Part of a small language model's weights.
Size: width 192, 3 heads of 32 (1 for keys and values), MLP 768 SwiGLU, 4.77M parameters.
Training: a variant of Adam for these matrices, 316M tokens, 4815 steps.
Each number is 500 + 50 x the weight over its row's rms, rounded and kept within 0 to 999. Layers, rows and columns count from 0. Numbers have three digits each. The size before them is the row's rms in percent of the matrix's.

# up: layer 4 MLP up, 768x192, rms 0.067, rows 310-376, columns 128-191
# down: layer 4 MLP down (transposed), 768x192, rms 0.066, rows 310-376, columns 128-191
# gate: layer 4 MLP gate, 768x192, rms 0.0775, rows 311-376, columns 128-191
up310 096:500468470484405388386500516515538541460533455499594546492575444456509487487560479525507530509519569466543478509421469461461587608436503495521508513458500442479490491540414553433493529526473547
down310 092:517447486466590489476509454430462503476467553471505498531624562503536469521466510468458515478522525455599394586427614453462528527474520513469532571536485511431402536522515446482437513519466468
gate311 105:606526513497495459512481469560485441464578510514419560539438398507481546549445495452422466506444525515423438597576494458518418574546455438422569518569571558555505504506457622524458471512460484
up311 099:476464467503477490378536471457428529482543482426429559487553475503458467537484508479475492515447568525554469463514489518471493432537365494498504514496585454383498427335478520602465368433433478
down311 102:549413605445456573452504476534453522553461468469477516544376486451503495464452448409483476477579454582520586526511501439545521536339549496522467452534572491524415490453489542492437461519559456
gate312 104:496573572551546580558522524565455512470477479529568513545488460507532493506388511549514504501525537541515548590540532408559499508555498445496534518507503630481630422448500467522508476520489484
up312 108:420531463548468428465430505563486488542472476523506498487368483460478416418484466471556576573508568525502562489506485371604416477574474450453400514510514479533542514456497548391514439475482513
down312 106:403474452493418477522567459471484461489489533471536516421496527436430514499526463430537415492489458490515489510446457543516507560558475445459530447463437417606572556581489552403494598515486409
gate313 100:489523460550512562556472471507468534582517446513356604431368530475486499477508465452506526436564521560385552599485499516581477498414508473454534520491526544596471474462533502415544498559500466
up313 101:536515462479513455519493664398516500487437563517466515438500524505511501466575440449468470475512449565488517514472477513480514494513547542506517482595532486497453539529487582515509512597429429
down313 103:552489566485609558530410482492568521476473508458451529520500639538527517547517533522506593490554514447565467465496526498545346554522512460544569468420579518495579497519481503473588542400514532
gate314 089:542561523550514501429484425428497483564485531497438469485501497547434490504447523485580476467515519481564425546543478470497534637418535564466386486493519556513553537504507374553474451427503497
up314 100:513494655548433490484529508444406538478468529479453395530504539451478500611401518492527542502606511537467497506539442385369583512467425532480508527553444586471560452421503413564515513484494467
down314 098:461539570530472544441512469518534419515536527533491489455471464549524442440579458487517598557401568609469471534379434480517516439459524551511454434544498459451430339579541546556503509417559447
gate315 094:599507541465601487611530515511513509364475529489498465595566514566513429530498532546405460437450582459531512605515578507480555662548484610529428476493497529556516563480486509507543477484515537
up315 101:454505550532505461513528505420392486499504439513504445439544417525532462498559535418424448524547506435515500509524498538496504524502354504553596415568530467552569456544546514495571518575490407
down315 100:472507432484552495425478517485543426516502483490556489530440573466448452554483504545571533444477482447536526508449446579538531495482570498399478456513531551563450560409557461546464487576443485
gate316 095:496554407463443382484533548422552492542542514478428476498526508459495661477518435501485580477549517565481533488371583515540583605431503467512619561497513444531521434506460511461566559472463483
up316 101:431489453501424506553531532464474511447514503502411554477521473501478490532527489426404498557552469549459504512497547529499489471442445485498534459494469495564495550606587587468535463615581455
down316 104:495512535496488446357507560578486527591503572411448432496470444423625566461533528454480581400484534517526444566438510616527566539491415537491503474493477513553466453471461513430559523375470489
gate317 099:425515571575515545571482483474469506532452556547466439534599525590472458459478474369520514531473427419469534523500535457501530498454531577470607456438409556606486542586558516496509555543547554
up317 104:541480456559548557442476452520543481489590447522509539476509474526505513549485480507557457483473548549422547540530438524464459524478514635514560491514482508515601468478445502485547543459502439
down317 102:523483471519441476440488548382450582459514497542436467566387533480522483542529484488418532568509465545461493479509451484471516547456553522465408506530592559534510408526506553466496530524468582
gate318 090:471490412558486433527372431462491483391494436506460457496545487505469449469501425587468494491458485503457510466554553504536502505576536545488517577494414534428566487486437454417494502455422495
up318 100:366498493441450474538528470523473479474438506434616526493523550461516561525459536493522468525475455512449486534526542457497578474499507479618587534435509480493493522477528506480582522492621559
down318 100:534446491524502452442485499491399513526465510494476497502442481468528618534531426507509546465514474443519491426612508432592493574522571486571529493403503466463507585486530503467478496464393386
gate319 094:568485571445462514526514522522528522550472472474505488465473431588488431547496467472459476509457503543602601502497430503428434538548529542537504531450488498523482554586539477533525374489472579
up319 100:526494517517513452448503502397461453474457492658563548512498469497520503476483471549472496537529573576472510483466508571458570478468501498593437577474506454534429570528503485532517583540497497
down319 102:496442443456475491419485506516496487452409608504446465525450519536555482462437476432441420501518514599511560504470528450481507461473524440479459600449472564448508476646583500503504470482433537
gate320 098:433577521474541484521473617408562504458488476528496450528499478540527437552540537505518478450522428634471529462511454561516488494448504600575519598383476521460536471562461501579503457513498432
up320 100:468441470479451505432537572499539516452425441487537543501530437465525502449600537559474487447462446521468468509512436589491375512481497597436537536395536443531499505473487467472633537388517505
down320 099:496410474556470592558508503503433511497395498456565485541477511577587430525523476477525468529498595497402493535541580554551516471476434525538498434500513427575554530510480631523383552477509559
gate321 116:455587446461505451565452522478413460437430484469489483515579494524532528495501564570536504531479519525499508475523546398474502544493483493517598552524482487500502526577383461393459449503419530
up321 106:526549485466520402481519511647462526394474478557515532451530494498494441520509429462440508489469550500491466463498566468520383505600527520522487521661484505529400511463460578562439426433572544
down321 106:477471485549515562530462481439466516423450476544555502449560565465562510397443517460510445480489452440418497540516549442522400459516540580461492384651521523521520497474558510561558572501612481
gate322 088:503572632434528525566464516558487404504370587483462529467464472516506516607529519520550486510561562505432575487506571510523424459540532446551470633483386489530533583495491522438492507537518500
up322 099:436432501667539514504491524400452555532527449620448381498548474535478524571422480575578473454445452480541569473516445451474496534463510541507493493464609511493478483408463484492506431539640565
down322 099:550443415531519486473536527502483488504487558588536446523519526494407537526486461540423503485542418554479487485459472441500505473499570499479503525427518520473630492415360448459544571476506413
gate323 100:449553524533471393447515526525439492430541494561454495512483464496486474596513442503545488514426472575531558567527537403487495496493488453504520550506571518457521463515416578477537519463578430
up323 102:489463484459506548546590580529552500527513572513553603553606432528502486508535488513499442479539508432568448487427487487453466558486451564520472563577397467496468511483508492480619514543497483
down323 101:436509541497486543499501463507500463463510419565434574466532390593433554495533460547429482524571468467517543508534469471474464486509533496480500573475466433567528539534633468515569508482612539
gate324 106:479449528595511512572463557478536568491458539533430467442506481532403407519487396484519426508484562478467505513539533544513484545477452574445463529534465553508505449492423555551504472486547379
up324 098:464526449417474471570538414434357450455482504440539493584586512501487563458534550443476468433487607536429500503449527487473536417402435477498566488445444448587497445543544543563531508476543477
down324 100:566403481504445524470552510523513553598462444613502447474373456534626510555500479508503455526567523456509430428595429517531502456454537473456509491438473454574473516543469443544509480459504521
gate325 103:544610512468534541538510500484534454479497509457517533476568641405503534434472523381496544509526454545527529487467447520495535568471479561610513628461510524565537568509428545523584508434493453
up325 103:496563465460521604450435641477452485531494494518438537514510488520435531585657418451521471557542574463455534509516567425530506496485488480525437547518411541477496502560516485474621445566425470
down325 101:397447578435444534532515523546443541446565513488428484528486541565558435452465453482469311495560551502482483445541541439460489579514466485541438571584533414580425571533476422582511425491528557
gate326 096:484506416543468461561425524566383542411515476563446533489501513483506484534453388511422530528472513552572551470483518412495555527399414533577492577521450558449492525528498424513527354498466506
up326 094:480498497491468489528590524462479470501419521573461393465485420621496535480487485490512434480409452479490500515500587520460463491527459530523475498540501541450513416465504424491511479547485514
down326 094:569458466497434566509454514530486481462420497421497480464500493564567503548487452477473336531478387490509480583562601439475553526496484484537463464521488562467467512525492469497551408534430534
gate327 091:523523437489425390450544563506520491409511532565524565519550469477461494553510463541376489532520487502504545424543555486504585459529400519546591568426458514482456356433596593505473509432551532
up327 093:500468485567496539437550615506536362518516448431523383515418480488508482547498534619514497494522461569539456396499427470535519495485388496520535519485480470408519559347476443510581528465499380
down327 096:386431511463455483494454435622406471588510585521501444485460466492499514461375555481572544511513524444475551450436512444524528492448491528464571514499418463544537522613455458425505463484495413
gate328 100:521566542601540558542508480482539424507606561479558545461546536508409474382446438444488523513509442498421669515473419532461456522530498475513563559403414517414586589415502457537506502514499510
up328 096:563521472402449438498557487520513545530432415477576477521394471547502555507565508438563509510594479600488492497485457509468497450457491471403507493495460542557540539480457530467446565577454475
down328 098:412485545443439509478418568518582603443505454536500470495453498516526517454434503537556607478434457362567485372538617524397515520476534446567570512429485483536398514452445525508479448570516505
gate329 106:547507497534481469536492496431480475419556461495523469505566517506490543510481456466482479495453618616531504479492539471572448436498423532591564559541505470478527453627525511462517455483460494
up329 101:545439440502470471391430403528583464429422463494444537574562529493524439485469529526524440433481517556482431545522485648558458489459503453549533535512515536565466508405469572576391480479535545
down329 100:431339552527434538542501452478501501465398432450567451509419526505416482489453504514527552517442562526421484534578468519513417529505489472536506553483443510554485452482479424531378502503391482
gate330 091:502523459469480517460477577427453539437403407477498449519600485414456528567467500553544520548582438573511495574512514477417524489510509501588515546543469607548519493593531464486523517565449520
up330 096:567483483530524485559418478555507464485543593490476552433565558455522501506548455536515526497521601487545546569510553490489522504615534447475462547476472521507368467521392486515465493494509587
down330 095:452481475510483448467481475449683397448469573493367459427497481528438519500497564552492441541544456478458532453419502457508436493490506481455452513499533478418453498561491561506464529581578544
gate331 100:481497541496465461528478459499508404539533532554605470530485429407451525492452473493556509452448485521378446517499515512473448605544495445570498499553529532403649558494410440424482424437605542
up331 097:444491493495460485465529457410501505553498507559513558487438468502490426478478500456490512490478444504499439562494462425405474516468394494455500518533470552388418619488474492505472392488474451
down331 103:510499565480618548587550477472601525546522435478450536509515439581598522482483464550462636482448519481560559478455522497565538434510498468455468468567499533575548463523598502501544528599485514
gate332 094:483515520541510487438450564527478430522571446452474512555511543535524504582440455523475554551494563374514582578458529454506452449461498494506592480519436515488551516467528562406572470453485555
up332 098:543568512543487549505487525479471576535391611493501502465507544502522498557433451515565485515550510602474530582532429385587417420439427504546481494472452507486596456403519574517555478442541501
down332 099:580558547430455451483453508513570437463537356538536511475493453489450521400487435460545571479491463551482492402472536501460492554568514527464473471509590468566418499578448546566487533457473505
gate333 104:525607507541474467472475417451589388556626470536371471561452509540437507462497474506491416509515484413441484547496565470568535519511456518452517625440556498479435400501512436494582480470542486
up333 106:531450455419497495578542518514439499486522560449464491533505579583510469559566488474484491505529433520646496560533500481523525528505495381474470515570470543570501500469494483556484492499511462
down333 102:461502519512508489511468540619522520507588489463531431395536569533508526506521479578469548483484471439485490485382585452406395410520524487488454386468432475480542561499552546536474436508456487
gate334 102:446478500442500497466503467477564476520524531524503468448509461422474548513517519581454501504563516540496545634551494474461421466498453447597431556588492422475598548526540490481408390449442543
up334 106:577609429505447503492513492493506488381469484602576607577494408464514423475544524502525470503525536511500495606543475447523599536453570457516622525478476572542461517444474508530471474541594500
down334 106:468512524493500506450539458461509457405544552519510555530506488442432431558689451505429428512414495512451522551632515469570500549478596437507454522576546535523455523483504522414446621548562592
gate335 103:539597443501503445487576545570539512520517539491372556414454482491464513576520487561520486472543519531511512448503451397436528523475439502551541478463520483528551517482567486500599505496491508
up335 104:485499514490488564504527560544540522515463511514512409462495382462528496459478485519539445528356536487486537407545575522464451533465520592378453538412487466444533415458477390466470536566516462
down335 102:581456526566456540620543446464491498436537529564523470595511471428360533436559447532478547574517478523500490475636554436473461533467593577596629425524522494416500457492470561422580435466540521
gate336 089:495561458488532460450547532419545444474467454481504492399509619552513439549509468502564495533551533555485573491455536490530392460483573560423422447478470445531528516485524491484527523454539496
up336 095:506542558548536510568525540532593507411602533593551568620520452525489512476447509498538424475448536473502559500578504551449541435503522501443515511433457552537504435492425532481400568503442541
down336 097:415569547506442491596462518481457498524508469521432490525479535559564502473463489606438375436517565503468534494521569449585506475464491573460510437493489407436466561503516500523460616501486514
gate337 094:512499411490547480538474543501484457523484457533402450469550513494482487503541509479519524509492524476547479535531474509387479528450347598558524508492519499496530476538498409534446591566504490
up337 098:494498521479529561531482535522541427600521566544527445376484514550477427514508565515503405419454458543496542421545454528461443490553561547493515545499430493559423471470504582524511584519439622
down337 094:476523446565484488416519428435532422508572511560512479506469532495372508526504478490507410542456573494451441499502446556507488469420602468524476542516499491376566452541584552512508480467525526
gate338 103:431476482538581405466479480482501497483521519508494428460531521482488472513506503521550407401484490482469430484506490477405519461590411600539492572539472499491470502452453466514529491470460543
up338 101:531470427411484464519463461453547527463483533521543477474541568500476543626497480473516516540454506466492626555519496490517600530479593475575495532460492533501518566362389487509547453488456512
down338 101:508429538483521501534480500476506481517439428528474566456494480498454468445667567511519491477503448450449578462416453552518524515604502466501495475625542533476482506438508544534485462518434468
gate339 109:433557492497551452423565447392529513429532490489493439499527419562372502519439525472443442499422491476471514485500500442419486538513490526482545483474613481510518542528555569486449522465427488
up339 102:490557482585549484430529519507532547576531436535476541468547513436513453481504426385496545557479582560453409521497522525503490444366519453445459484517534520400580576552395498429523490527437524
down339 102:442435544448531518538390512466459487474457535511546466498538474451506503501485497490429441448534528485487475524586625611497472441488551446518460457446562522427428512423527457442514558507467575
gate340 099:582496463527576536443537495503475467541502564470481421592492609476451474470545472508411454477402484548526545419473512520432523504477556602527505616437422508453466492517456528453467510486507464
up340 105:461570450493565572495556413451517556601516530517518618614496426514472505452505455535482483508385495532495529540465589652473521512475600532440458502493550498440508472464572427512566575511516555
down340 105:564578462477573491510451449501544615472493495416520575527569527503577498537492493476449383484394526541495431476574561442467538485471554523555413460495583496521519431588488406518479459458479467
gate341 098:455452526515528553511496525504592459540458514515471569512560552464502491591506546544545493543576535484503560563589504550553508522422510475516463513485494551526450478443466566529554403458456510
up341 100:541512418435481480504571552473528486500578496527418449500450520509501663540539562570446532485453542468508521461520467541530457516492495511521526463451465471596418495475445468438461434576448484
down341 099:556518530419555541478483468560517682556540553531455548544619541453462480564524523485495466381481523442449487517390557535402426528476419474598493515469478457454566498476544447502585465491465571
gate342 092:568470526602521523556398452508551534491501538516513446393521561477494491425476489452475482518543431575464437528546464490497470473427527561479481432492394498554555555500531585528519571477502502
up342 091:545496491584558530445559486579441433514549508356556568536554421510549446473502485449450513586464490526542635505496403417566568560527585507472490524417476519436533554514422519540456522470527492
down342 092:533471544540456607592497525552479556555418481480523494444462496488491502451460536467513479382509472422515496531570529570522521550506474558500452431512383529481520480471535492433563386504490479
gate343 105:493558543437659555481538449567501500443545546473479504447495518528424535537522508437460434379492554471416555498583502575473435490556494555533604438459543487498518516432512478416483670435462582
up343 103:459549452461504563436481510428500490520535568529418514505512540502507469496489471435448526485552487591513588586539555525373471531476457517489509538498510542417481591466509487536486459461472519
down343 103:583476467476491485514497494545483449387504572473522438458508525457605455557480450417447527553470440463401547471431526551463577592567523579482496522453519534501485539487496537462536426507536469
gate344 094:531589605519520492529469544480518492505444510588469499509485485488522501532485500622435470496482540437471503434582489473491564537479461507464505551405389431547542574484439595484492498444442502
up344 098:513582502502527532521489470480567479578514423483501501464402539453486543475469499480513477508525494579477551469481557591491377459552485453469475531468499450494510518379448431570499534513486495
down344 099:486484488421427508549559530483516520519491438408596463479409490466575468552572534630508464576481454517478536586482559571438375477427544519383515525571499494531579481447458490503597553429475395
gate345 090:595485437521527449476492449562480484525472533440555545484509393474499532546369461514504532508408556508509576487494535472546540568461491515507517457533488587491423569572485562491418442514472503
up345 094:446557556555530525579450552434459539516500431523533408490521481425501496578479471586486474443469564482518539524543505488499423531572475426449490464417512478538523502430491641512493569486479459
down345 096:426472483517515573555492526579549560488511523448490474543538577537352499548433460496428534512443409502563520432570489473496564546527532535547471479445386523486423503466463373400590477463484567
gate346 094:510510586634471546493525492560543468512491506534550507477506398464435513554462441634566427465487528488445526488537504492519453543530540531568511490546557481447495449454498500592507499472526501
up346 097:487480566605533475462487523580443564505485547456525495526495512532496469488438560525537471536479516513502520545519483450548533431530553533475416540467597485445508434462394539530448471522606477
down346 097:489521531482584567540438555448591475456435525513485375495487508500536409542521551558563503443470477553471465493483562497396607568524482515522497478509412472535470472485389445450502579575567459
gate347 094:532608506556498529487512519453476443459484544559509481481512469493492551481470517451448538545492529446481490615477503510503557552474485474463560493429437483523509638431416461506527661532500467
up347 096:473452492493543510515457341438435513583599495494460535496316390506460439484463523442548442446501496410505558520518453511443411472505453439460468405559491481484548454480572513484518489475462512
down347 097:547476462478563506446541468475426454461461448590572435533405520511526544490496547528541457496554515477459519539545576506561581522470484531502492442456403399483488531489490616552588473547488527
gate348 110:468566548446570453469545529485646429411510493480452549529493508606483452407470439466434477437465425452442497465493530520468514462570615565594556541410482497596553451474451509495552459455420466
up348 098:427445412529473541431490526387541498458505464493524501554453477449479370471475487497435506469599462508486420520519420496466460573474571613528453475516514527499549516495543572559545391499536423
down348 098:464531582516490406512444436600548484525563484511450510527489496454468514442554472504548578506457548511426528509510531588515549540454488516458592512533546434580385412486522470608528534512465479
gate349 095:444499470526459383543403606470507482476417503510490584531573478428497442498569504488497535481463486490527518587529579474483473541400539525519486617576498505538556509524410545483544489515443437
up349 099:564474454580559529526509495510481471523394506545489417438491433497509465412511487457522473404481539520514518428564525472487447490574466543509405490546494469461482491475496532465575530467471480
down349 102:572538472499538463506476454533485516385487516512489500496497480492467459505473423456451573460461485569471503460495490549498503508475485500506366483479511524520486433579513548515489606562412554
gate350 098:584552475376491539452467436535532511504426511494562436408546415531504522531457441468517408432568547521519555524545574510521428465435524497600500524539578480446451598520582564547525469452503565
up350 100:491559522562392476415500560454494544504525530506418517596484460440545436477557638529517484410527534564492453581549451504504497457583451559567508528449450516558528421517545442463472478544441479
down350 103:414470547546493446534475521570537448556469485486531549557581531483427439592489532549486325522477523507399505474568486425496506468486438592453470477484534496485506404438566497435567526494392446
gate351 112:464541507519577466434496490483509504581504568563541417483505514584401357529565495466536439503383435485476449551526452499478432478476526607422436528464381467494481570482523589494522545519524564
up351 100:565568558550548480466437558512492562545514501536434530425429538496502541516584542511554513467519469540472435476516440465377545487468360542524620564507578558589507437439559542437500500497495542
down351 100:517537499525535471450414485558491533370471521397570449595407482513525548469473514475604493492522516478564490466438450511466494532632487477433449499531564582482495594490479512451428456590449480
gate352 100:589551514516589516522524601504488492482454512538502508531551456570463515419492445479462425526453575557502582507560538472560532469482459553430517567465410460578487533568538628560485518579449426
up352 101:447481599483396458465381586549401513497513511510505539465583561416511453523498432488456493502486465498478448509439584555551571494494457478516393502527503516443515471391615575506446485383503546
down352 099:623408476561454436438550480485447436394484497504584517516517508510493392474590519460437455488420466592418443421585571325581472550533528545517505517570510488490519534498546433451461484483564490
gate353 102:525536420491453450545468500523535487435471431561457440490469498465486498495491460419435480480443473568458558443544469547462537608419506541466549534502526487524493467502377492466476542453496474
up353 099:508522474507569541499438487496462541380536540427435528480500466489541486532402541509462503570551555485492488472523504457503438452596512488532577584405472516482505561473438475520560499567453478
down353 102:480583498537502446533461469580558522404456467518465497483509531445354419482512475529541382472466496448559542509571500413536413515466523509532514570522576502491422559446472480515522485431505509
gate354 095:497459468545512463526392496522487502509514494604490537568538486541476441548553450552555513506445514544475448615488479482542482595459489542539485480542471500535489497516502467468410440459459583
up354 101:423522506519576624537533479532612488543508501561598526473503532478534417428468523471570457483498583500484481475530486533496452441436455355571443472493473490469482418503560379461539522559575522
down354 101:447475456552460572584522507450527582564540513566416510439542505537606505553514495425543527472572504525501547465536495482501623491550499503481547501433471501514507400434457493500501516630440560
gate355 105:450519544427495533535472521614607504427423517592484447501517473546520444523540481435541508549525545578441496547515513465465531456400574474467497567492528519556456517573409544479518424519521521
up355 101:493469482361462486454493655509479414597464398468442490493524531488506554476574440467424486539468432472490482419490512459399480497487403548565501503489509549634434557506420503536505473597470523
down355 101:468405546501550478485482523434503481626597423506500469436505491430444568548499502500493581538468596499529441516468465412528519539523462547508526481424392485611466395440518472492485482508453622
gate356 096:425551439478405491468519500472462433428405509539532468478430483457524529446432484568511457429535539487571567463553517482561486476479509545473470560446462413463524589554514546402373414458481589
up356 100:309517511572476568425489561522505470434444439487532548474503475470519538470470495470517429542558575541476445622508537508525503574517481461430492531521497446549537486550509524490519519530580508
down356 102:431560434526526529424519563506482432525392453512459459533418447393679547471540496457470417415483564489558496557401493537508535480471586481475495498491509486418520491524573563539468503472505551
gate357 100:459474494465504428466504524545538334462385456448459551470572486491551522642481445463434561516537591567499460532426486468436496449523522550610612505515444456587455453536434506520456511496472550
up357 098:429509497469502405519512586477435504499425517566613476432494532515497516480581556452504471507541505464477543476566553483505479504529428424481403550487438457463455560486478501564447573505457424
down357 102:519529473478593437466513467439428534508545491482451544480428523411420539469477505497502440488544517448497564491494488584453409556487507562504431467486498513536497509505547432414526365590564443
gate358 102:499540541455491355464527466439587456460544498451473603561516561553422418475526473498487504431504489555457524570480410562462516503482594555442530397518511572458574534459414516463536450447470486
up358 097:524493500508548538582555584519510563425523554521503470456478473424511538515389510499512542507528511536430554518440520490585424566460583581478578468445522586567513532486540566504491478525463429
down358 097:436533467503552511492483587521392534522479576513523455478485482430616450528527484427535444497590435405562394474466542449526502589463414540505491559551481466498480532518487496451518429521472517
gate359 096:507497503451516459440449429518467454508581566420463529462575528504521523483514533442458532445523426453511499424484539526456414499570576549470496597496567501430463532514522515520410431532521588
up359 100:491411531567476445412445500474616450490506527538505484520485504531506526530450431489478547506522514442418404560506480438543461429513402521456428430522462498497454434461620466479505555532462515
down359 102:476472510495503507463485504619455525469532447473573436455580532517563435489553393497528510501423442560443492539557628415514503504460448533520486487539522473532594514499460472473530595461486440
gate360 104:463475506548579531554472500403479494513500491566544557424457469456491551462525525424468464467499561615478561514402368500474578585542503583471478519532422471450475516481523474402468555499519468
up360 095:519516499569496544489474541399508447528486404553521505470489551562507430458550604488574502526444417532531489497496473470613462520462492572574448529501398509486493606508487481542446528532471431
down360 097:524548506530500526501392446481488448441539504502591478524423489506538452544435487572436502499433520522507503537571445505337546447458505492467467534430524558556496503505512494506589558384533491
gate361 105:517513499492677503547466443490575489431557528478388442537539557504463534486512442559465415557561508614530522538543490496440484447490464428514474556457565435603531409533555528500454488552449439
up361 105:467568469524442505522488513516454521519565666508561513462486359374526500518544456520554521513512492443448497571470497446482587481500427411400562454501474423475392513487516527567522589491569528
down361 102:513541476523514525445484480464590475518476444423520508469603460527469544460489492542543522531466493437474426488579522436557564482509605542483583545501561466472451536523497484510473660498480519
gate362 101:535514469487558476483555521489491443451440535538486554571448445446514448469525410519496495493530588602491566643496480487501464499508499527541482629438463527495432455536540491528468520596446456
up362 101:481515452607468504470531431559432468518528456555435504496541395502520530475521570472474531451525510488373494375468528476605476440533473534480485513489429489530441527618487558546512559556582534
down362 100:415475489520481488474501437524454530452508524566516504538438486376546624501513522583480640498481471554396435526497574437494522494533467496495512565459576500483471400534494415398443535490438465
gate363 100:553506503481628517490507566513526546446535451496565475471456506539507510545517516366516451399490561490451504518543425480481435619508425594474547477433407515512519496491521618556555506504490483
up363 104:497547531571444408513494507526391502508541471496476540461548447486531423505538476528565477542630551431554537500502554489570506542537461535581465514447460478548489574447452554508478570516526483
down363 103:476500557592496568553504543485434491548562475482487513524509537553480444571470467477513531462490480539576499484615488499482471541450451591463506504567452548637508520510515476526562537558601510
gate364 101:568546521470537501549522590479426539439536585547524526454409474523489488505498482454551443441514575545546572558474538485529458622520541421448410512372474541436533469581425524426558509539467524
up364 101:469476465540509429425491564472383458518499494565491633455553416599498520524510560414538497482555382456547477518438558503514482581544484510557533539494507559574378492557534482571511506460454602
down364 099:555416546526485461443506542486526439576492500417499491578500504472374489476543441584510524534510432511423480508527534467543450484565452558409498520511528502471515491549421567474419576595483510
gate365 094:468509560499566564618455436454466544454444606602539473475483490562489418544550433445551486543462458516512537524524470519543557508432487431523497539501396526487373489491493520570530459556531486
up365 095:555483474493549487512527453533498535482449547553522541533449480520555480441504502603490488497432454506416492509500568544481515464467530537504507573476475451457518551480466468468485514598435517
down365 097:503423546546498561483527573475507579498569489490499459477469460526510544491489533451602425463584545468449473505478453497525489436482410537478461448515431567518543583483519589636461449532463545
gate366 115:406482496477521394440506490540520526400487577397565496419440521478468517538395493562488437487520456454486556504535483515481429528508453472483481636491534444441486475543530520507549441467465525
up366 107:478480551498518478486553456603475461481526501475494536445488544585500519457388487572555448457507433501463603448523376556475454569517493439618496483486462541395540544413477440448567485525453543
down366 098:500550579498614513538533478608518515494448463441432516577554528511588531489535495537562552564515386572498468489498506423446523548519485563590544589520486513508509540440488362510503556472560600
gate367 107:504548425550476522541377476437580506440572406508531418482552486518511515556435514509515430460545590575426540557513516564494449538516620579466513531455462509461564424618450466518622536532423466
up367 102:407502568472511515458507526504411448468464535456471470422495474548508472543531521356512491499469453454512443505497524544517563466480462400595522415493525477537497473568378459531498466458571519
down367 104:428533516533413527478475502526488579540422474530486567567510438514412598519490467585471437536472555489488584493579565552427571504454488582440445486517501512530538475556507536607500529407538503
gate368 099:535533430534503452600472596550569597484459490519447540372540490478478531456478408416526569558590479355548521488469530504447499502500520475575423510501425509591445410506515474506535469483542482
up368 096:523447572480511470465473495475427568510412480479512602486526499550484464551465567468539514444492460475470509606539451487509560468417358540565529548502518470543485500473524475541501559444571508
down368 098:515514498450574421512423542508592516518533533483489549580531522419504546413485486528452525513561497457473446377528492460498498516476596528418483531488616481479504564559583440489481473505421459
gate369 104:449491559430549442455450469519470490457482547496550444455480494518491448506510438513399437464524510505460476428482522493457530524452484466502581549512497408428560418490422572555393514496438523
up369 107:458518550504462433437499496498608512433546480595419505552552565478463485456516574560470476556513362462438487459564580417549542489457541425414478530491540557490477455471464514454440434511454531
down369 102:437561517552463459578430468497492608494463543476418474572497467574499523429511552589491492478476575588500519467557512486605561414479578431515495502460421509463561476493549571484465527617405433
gate370 094:510489457505437390548443523381508527463603485439482520514481572536487480503555515490445487467621524545462555534481519513507499611433470636423563524528491460514468490558533557462500518432476503
up370 100:443505515493594523451555424509485406570479487591544554588571463594498353516446490550485439431442507542444480446573540511527479496556493538541440521548475504497436474496569543468410479467414511
down370 092:441516502457487531547472485424491496521575555460579458541533505447479482547462439458380503538463508575501492456475574527498400581471458603476527602523512510499463466536536505458525482561470564
gate371 095:561470575403487424548501453497429442547503637527468565503417522481450488517496586551518481499416483500492489496495454498506519462457488486493510487480464509527481458484515541489447508505456481
up371 096:546547501473443542514409644475460461431575494536502443518524512449500449459542459478547524528513539533463520533465481501464494482529477553514476525531559566405536507480521507613545525549577489
down371 096:471436505503584512449525475544448542499424536550422530439555449638547508505440546533472517509515472512470439499610474476560443545540622488395461501508551459529496517450457475495561517551498602
gate372 101:457447524402540393506545536514445532455557500501597488495520541443437518421511475468431468482547533512500485416506477505500432499458444492500477505518514452542505413464474439524447609466495500
up372 098:381538569517541422504478542573483583465497614546537362538470564556487571397522503449432476593436529463545453500479491462502550404561422524447561486455538428529498483544452554530465624452520433
down372 103:491480482568524488530474517481512443510532534445457533439469531547368427542484472484500451494418494469481471550509550454540485521468533551457514516493544465489481432456473510547434500479589480
gate373 099:511503487574537517534428474436620458525493534515519480551407568575515435489524448469546445468545523591504564437551539546474452525471449546526443428483512516502561405501591454531537534468459523
up373 102:621564443573609486396555502563488470531575423591505517497577528468488569478493538496519479504500538401518443483528410522475486519586517495471515491515506434483526388458523544572536587570561500
down373 101:477531494485413530479571507528509363469495507517426466479435449554480607475475561599526443548462460512501496423582469574517510414503495496499532486437530444418479506530451495428616428499415468
gate374 104:507533402505510517549555592472581439517569445536614507574587480504443488472528552482514423507579555455407448506495560497491419513539460442559515414498475467540481449545590496580464494442606565
up374 096:429511441486456403544499629496484379500603549477505487502530501459451507521469550436495476479398521552480434485531471433430502555489540517575456503419613510499484487515451554454420510546481557
down374 100:532515497531575534513464405455568469402482482562498484530538506484474513476527484444513379445464567545544479593482658523450476532469527466514491493472585483561429451606539523588473529386580572
gate375 103:558517496488505513457544531471485518453459608513520546520562605543517483513591513517431461484429565490506459447521539487461532543458431586501550567432512489523481524517554524512551499525484473
up375 103:485433509492472490487537536456407552494438512507500531510448583462507475442554489540524524545542581498532471506499540492457494522510390497486522431625485493531564500463473542465510458491475441
down375 100:503509536514381515517551437501449529492556510576516525544551487481532438487447459563585540544480506492526412526533560554462508463413503460478520456409446499487453491492550542533548494521517500
gate376 105:490551522545518538475397517546485484442466475539447517443506508443505491627505495489502446596551554454548491496557557497454484452494448475519535562474412362442587461456400553550513508526463502
up376 100:500503515637506503451464579598470539508526467532440434485460440519455442493505523619502457547464535393494461518549473524600486533494494539447472561553529495499478512547475486535438511536537541
down376 102:555497445509462516487516510486544455497534464501456531534539503572447460493447564503516348574492512510498481472535494465526544414486520497489496560491434496564512458507460409537536480537484563